{
  "norm_place": "pre",
  "norm_eps": 1e-05,
  "tie_word_embeddings": true,
  "learning_rate": 0.00259,
  "lr_head": 0.00693,
  "warmup_steps": 359,
  "batch_tokens": [8192, 16384],
  "dataset": "wikipedia_en"
}
Each number is 200 + 20 x the weight over its row's rms, rounded and kept within 0 to 999. Layers, rows and columns count from 0. The size before them is the row's rms in percent of the matrix's.

# up: layer 2 MLP up, 384x96, rms 0.238, rows 121-137, columns 0-95
# down: layer 2 MLP down (transposed), 384x96, rms 0.193, rows 121-136, columns 0-95
up121,154,177,183,177,237,174,174,216,224,178,217,158,191,220,177,201,220,195,212,153,185,204,221,202,185,182,196,192,229,211,204,179,208,155,167,209,235,217,236,236,206,235,180,190,170,212,188,209,213,178,204,194,192,175,206,223,213,177,199,216,200,199,200,212,217,230,203,219,196,213,190,201,187,223,199,234,177,223,171,197,211,202,199,197,247,181,195,213,186,221,175,187,194,212,195,185,226
down121,171,185,206,184,202,193,184,201,226,210,227,172,217,220,190,219,193,206,206,200,196,198,201,228,157,172,185,180,246,218,218,214,255,183,196,186,213,207,205,211,205,205,197,159,164,199,186,205,225,168,236,213,205,168,188,199,198,194,176,223,185,193,208,209,214,208,196,200,204,167,171,229,220,187,207,193,160,221,173,224,210,172,201,172,222,192,173,210,219,213,176,214,229,221,227,174,202
up122,117,202,211,221,177,216,185,190,195,192,225,215,207,176,191,200,168,201,197,197,212,175,190,215,160,151,200,171,239,225,165,200,234,202,207,158,192,212,217,178,186,231,202,189,197,198,200,186,158,170,206,163,202,193,167,207,214,210,215,194,236,217,189,229,236,194,212,196,200,215,196,199,184,202,184,195,205,204,191,181,168,224,215,223,200,225,209,226,209,210,173,172,157,215,210,187,219
down122,116,215,183,163,220,208,220,205,211,200,231,206,212,198,172,200,187,238,197,237,187,207,224,188,171,171,196,193,163,225,176,166,220,242,182,209,196,178,188,180,195,186,175,219,209,174,193,198,205,173,191,220,216,165,195,197,202,224,205,215,203,199,207,215,185,180,198,208,191,224,223,188,183,221,207,202,224,199,194,204,166,233,183,253,212,215,183,231,219,211,178,203,163,178,171,190,220
up123,098,180,195,170,190,198,163,201,203,204,200,233,195,191,193,204,195,216,230,180,187,196,208,198,215,226,207,219,222,201,211,205,213,162,230,188,194,223,192,217,193,209,145,185,215,212,174,205,168,166,173,161,204,196,188,213,192,229,243,186,201,204,172,190,185,229,184,205,219,192,207,195,189,193,155,205,234,207,220,177,186,186,227,240,209,199,243,221,206,192,232,212,205,212,184,186,173
down123,107,216,209,228,211,194,218,171,219,190,195,216,151,155,196,188,200,203,203,205,205,199,203,208,206,195,232,211,180,186,228,203,204,201,177,180,253,183,222,205,196,196,165,175,210,217,182,186,209,181,243,202,193,218,174,168,238,193,225,206,195,219,177,180,209,234,190,188,216,174,179,216,203,201,198,215,224,208,172,202,179,140,194,196,207,178,213,198,208,188,185,206,224,197,246,183,201
up124,098,226,154,200,201,191,182,185,172,178,217,185,193,186,205,222,209,187,214,174,186,189,223,214,223,206,194,209,194,219,189,212,148,193,232,225,193,201,201,179,194,232,179,236,158,209,197,174,230,222,201,169,195,193,245,211,182,193,232,195,203,186,181,183,228,193,225,210,199,211,199,206,162,177,218,226,243,176,202,200,183,185,207,232,243,193,207,206,206,212,220,198,198,213,187,188,189
down124,076,218,235,169,183,204,204,203,229,198,186,213,201,215,222,249,171,188,187,195,176,229,160,181,183,199,206,174,238,220,182,197,189,238,207,182,174,229,210,200,230,201,213,192,220,203,188,195,170,207,239,209,208,222,183,208,218,192,195,178,168,219,199,175,203,225,206,215,211,175,190,207,171,243,166,178,178,189,219,197,229,196,182,178,186,231,198,196,218,202,179,174,216,199,193,193,198
up125,092,205,190,235,161,162,189,195,217,186,193,200,216,199,179,204,202,197,223,222,253,200,203,208,200,186,226,198,181,188,182,208,175,181,200,198,196,206,181,194,201,149,217,227,203,183,175,217,209,208,206,213,159,177,193,203,152,201,210,199,158,189,216,253,232,215,209,196,211,220,187,203,177,222,220,203,208,196,190,209,212,231,214,182,201,213,191,214,244,168,183,193,182,195,184,214,229
down125,097,167,197,215,206,241,206,211,244,211,200,189,212,207,207,219,201,197,204,184,193,209,189,169,194,243,214,194,200,181,220,191,206,182,188,221,199,200,257,179,147,219,203,210,185,242,208,191,198,196,230,203,205,223,193,203,245,204,211,199,163,181,207,213,176,189,217,203,180,158,204,212,194,193,172,215,213,239,214,206,170,166,183,210,198,193,195,192,182,198,202,162,190,175,181,193,218
up126,103,212,177,175,215,223,205,204,173,204,201,192,213,200,190,193,230,179,238,203,193,206,233,238,213,206,187,215,230,199,208,185,224,199,193,203,200,215,242,208,208,203,180,197,222,218,172,225,206,203,209,170,170,194,219,198,239,202,190,178,183,203,210,170,204,243,173,221,225,211,206,177,224,191,196,178,207,199,202,197,199,208,160,235,183,157,244,209,217,189,206,185,164,198,153,209,195
down126,099,225,200,166,218,205,181,192,197,209,184,183,193,233,177,203,183,166,226,230,201,195,191,204,194,175,189,170,224,226,201,178,200,177,207,225,196,178,238,219,181,208,215,198,219,210,193,206,222,239,221,184,205,159,216,247,164,237,208,204,206,205,216,220,197,214,162,217,205,200,161,183,217,216,192,198,210,184,210,162,194,206,217,190,145,189,214,203,180,173,205,190,192,205,180,205,210
up127,101,184,178,235,199,166,175,185,216,199,182,215,198,204,202,201,221,205,188,223,178,213,216,214,239,199,197,191,207,227,206,225,197,186,215,191,210,241,229,203,202,176,176,170,181,200,156,156,233,196,180,212,206,187,196,213,161,244,224,200,210,194,170,229,206,221,206,202,192,190,180,173,150,231,201,204,206,152,217,195,188,203,198,209,191,216,207,222,197,163,177,202,204,199,205,200,207
down127,097,199,178,172,170,174,163,194,199,197,218,187,174,204,203,191,168,165,207,224,180,178,195,190,176,204,210,221,184,166,213,214,206,232,202,221,200,214,192,221,215,209,209,211,198,200,213,218,164,223,217,196,192,230,208,207,214,221,188,183,186,185,195,195,198,243,208,151,193,214,185,208,192,215,190,161,178,195,215,201,214,254,174,220,225,244,197,181,210,180,188,196,227,224,197,218,233
up128,107,213,173,196,190,195,179,203,175,172,203,215,193,180,207,186,181,160,198,189,228,234,204,184,183,142,173,211,237,211,187,182,169,211,213,195,190,199,230,193,200,203,150,195,220,197,183,168,212,227,217,202,210,198,239,205,187,193,187,202,184,228,195,200,209,210,180,220,166,212,188,179,199,193,221,182,198,140,205,198,208,218,177,194,202,195,216,212,214,190,183,214,229,212,213,233,234
down128,103,204,202,191,202,204,243,207,207,209,191,205,202,229,236,183,202,213,207,237,198,188,201,176,209,207,212,178,215,201,198,195,197,169,169,190,177,188,220,154,170,211,202,237,217,203,210,178,196,205,222,224,195,166,191,171,167,231,176,209,207,204,155,199,217,207,213,224,181,197,192,193,218,218,187,172,221,168,188,182,197,198,200,170,211,203,217,208,225,189,194,152,213,255,228,186,209
up129,121,188,188,211,233,225,176,227,192,198,227,185,200,215,171,182,198,187,189,164,199,179,194,176,217,191,221,231,200,223,228,202,176,208,202,157,207,213,213,176,189,197,207,178,184,176,184,189,239,189,204,199,183,189,207,206,185,203,189,212,218,213,222,242,208,224,196,219,189,228,225,186,203,194,176,192,187,197,202,182,171,207,182,212,242,168,204,220,178,207,135,218,163,234,207,194,209
down129,121,206,217,185,211,217,221,186,195,210,212,201,197,193,191,204,237,162,194,204,187,200,183,180,228,188,200,197,201,172,232,208,218,194,182,175,153,241,185,178,212,197,240,212,179,205,188,198,228,218,192,222,212,212,202,207,211,203,211,237,209,176,208,188,184,204,226,157,166,203,200,206,212,210,186,183,137,150,211,206,207,198,211,200,237,199,171,222,179,226,178,209,214,173,207,199,217
up130,093,220,202,141,218,199,208,193,175,176,220,160,197,207,209,221,197,179,209,177,205,212,216,201,190,201,197,207,218,185,204,163,209,209,235,231,184,227,238,211,192,191,191,200,211,224,219,195,172,174,172,217,192,201,248,209,186,189,215,184,220,188,165,208,219,202,190,193,159,218,210,183,209,240,201,184,217,227,213,176,213,185,164,214,231,205,201,215,185,213,195,238,227,212,200,219,187
down130,096,197,211,217,216,204,190,179,209,213,198,209,162,186,208,190,199,182,221,197,185,217,178,230,199,210,183,216,234,211,183,228,185,193,207,185,219,230,199,195,184,209,171,151,231,171,169,231,218,201,176,191,210,209,183,210,198,218,209,243,201,213,235,184,195,166,180,195,190,192,189,177,179,196,194,196,217,171,195,191,170,153,257,199,215,211,216,225,224,188,224,210,182,223,206,196,175
up131,083,197,231,190,203,179,215,175,176,215,162,185,187,220,217,227,196,220,177,186,241,164,184,191,215,200,206,180,207,223,171,204,202,192,169,199,174,222,195,228,241,220,225,240,182,199,171,185,186,207,203,165,195,188,181,214,185,211,216,199,183,221,185,220,223,202,186,208,215,199,168,209,156,214,188,205,203,198,215,229,187,233,237,178,182,208,206,200,200,202,215,160,191,162,198,187,192
down131,078,222,199,201,222,194,173,186,205,201,214,192,170,166,205,179,233,191,226,163,178,201,211,208,230,191,203,218,164,165,178,159,199,211,221,194,166,203,200,216,211,209,183,216,238,204,201,190,207,173,169,216,202,193,196,224,215,210,222,239,168,185,204,201,182,198,246,220,203,235,214,199,197,184,229,170,184,199,182,205,195,185,174,195,219,193,231,203,225,182,232,225,188,206,195,180,174
up132,098,200,199,198,178,183,197,139,210,148,259,177,206,214,213,217,179,210,220,185,185,204,203,191,215,202,158,216,203,195,181,216,182,190,201,206,187,201,222,198,197,195,179,203,212,229,156,202,216,199,203,198,156,181,204,210,222,197,209,209,196,202,195,183,206,217,224,195,193,218,246,159,199,187,163,195,205,219,212,188,214,212,158,226,210,228,212,204,227,206,205,223,224,190,181,199,180
down132,103,216,163,194,197,191,169,182,173,210,186,177,251,190,228,219,210,211,206,200,167,206,204,200,198,168,199,219,191,182,180,184,203,198,212,180,184,217,216,186,197,220,197,201,189,167,216,194,207,212,201,190,198,166,192,191,230,198,224,233,234,179,210,169,176,207,224,207,141,212,190,208,199,201,204,242,196,206,216,212,207,182,182,194,212,239,238,198,182,214,179,217,235,196,162,227,207
up133,096,169,200,218,196,223,198,168,191,209,193,170,239,158,172,213,218,224,211,211,201,173,191,207,197,188,217,207,185,218,179,192,185,172,224,216,209,243,210,205,166,211,219,224,221,167,157,210,203,184,223,189,213,175,183,210,203,203,221,209,191,236,218,186,179,203,199,214,204,212,213,210,203,212,187,226,231,174,171,202,156,234,218,167,178,188,199,206,212,172,210,226,212,199,175,197,219
down133,094,187,180,198,222,223,186,192,202,235,237,216,223,173,197,194,154,221,209,200,213,211,154,206,215,203,195,224,210,206,205,207,166,230,217,226,216,182,189,191,203,191,178,215,177,198,170,205,197,205,199,190,197,220,187,228,188,200,226,199,197,165,186,213,211,159,212,197,233,197,138,228,212,198,185,194,247,241,197,182,199,175,197,207,174,215,226,203,194,193,177,203,177,180,198,192,211
up134,099,232,180,218,197,178,217,205,209,205,206,211,228,158,234,246,259,210,196,214,220,203,209,202,171,178,211,207,215,187,209,178,192,198,190,199,205,206,222,202,221,209,183,200,206,201,192,207,154,178,197,152,212,196,212,177,191,195,218,190,152,215,206,189,232,187,202,173,202,199,186,199,212,238,163,196,178,189,220,183,205,190,193,212,190,158,207,212,221,188,182,171,183,230,175,212,212
down134,099,226,198,202,238,219,202,192,158,195,188,222,163,262,192,185,209,164,201,204,204,190,188,203,209,214,218,216,172,193,209,229,195,220,220,243,195,181,220,183,171,206,240,202,195,206,215,158,176,183,193,203,226,214,223,182,219,192,201,224,198,208,208,215,164,216,229,213,197,184,185,205,192,166,189,208,195,155,205,203,200,210,217,182,165,187,214,199,189,190,214,179,205,170,172,198,200
up135,113,230,210,204,227,216,218,162,197,191,207,169,203,210,206,207,215,204,192,183,178,202,205,243,187,190,192,199,230,199,167,181,156,197,210,191,203,270,200,206,195,223,220,214,204,207,188,177,230,181,202,186,202,187,170,208,209,172,235,217,198,260,160,196,214,212,188,206,197,192,206,189,211,191,190,178,229,224,169,201,199,223,186,216,192,177,213,210,197,192,204,218,212,176,177,171,188
down135,132,197,199,192,164,206,203,226,191,207,220,175,214,207,187,160,228,193,196,179,184,212,201,207,206,218,188,217,180,202,195,218,215,194,190,171,195,216,222,176,202,189,178,176,176,229,188,185,219,194,191,202,235,161,177,199,182,209,207,252,229,222,221,172,244,224,177,200,195,199,197,214,191,177,225,202,242,170,172,172,193,215,201,205,207,209,185,249,198,187,174,227,182,217,202,169,207
up136,071,217,165,230,189,179,225,208,170,186,199,189,240,201,175,198,236,201,172,185,208,223,242,209,204,201,184,204,194,178,224,191,201,168,189,170,248,199,192,223,191,188,189,189,191,186,222,208,190,194,194,171,147,184,203,205,200,230,213,149,210,225,214,196,209,197,209,244,188,211,170,189,174,197,154,208,194,196,192,188,208,219,203,197,199,197,227,226,197,208,207,167,202,221,211,203,196
down136,085,206,201,242,200,185,215,194,209,193,203,185,226,214,179,193,204,193,186,196,194,217,217,220,220,206,219,215,200,183,196,176,186,146,189,197,222,195,201,221,185,177,196,218,183,209,217,236,189,174,175,182,193,136,221,185,215,207,208,196,200,209,183,194,218,233,193,245,190,220,192,196,205,198,190,211,180,190,177,197,203,243,198,178,193,191,225,275,196,212,190,187,195,201,167,228,188
up137,103,158,200,175,219,211,198,195,212,206,206,192,200,169,196,214,188,156,214,187,204,233,147,212,200,193,204,191,216,216,219,195,211,202,245,178,181,205,219,206,227,217,216,226,208,180,200,184,189,181,177,172,218,200,181,200,188,178,234,209,161,231,164,206,187,187,206,214,178,189,222,213,204,177,212,212,242,198,163,190,179,211,219,233,170,185,220,208,199,170,170,223,202,203,181,209,202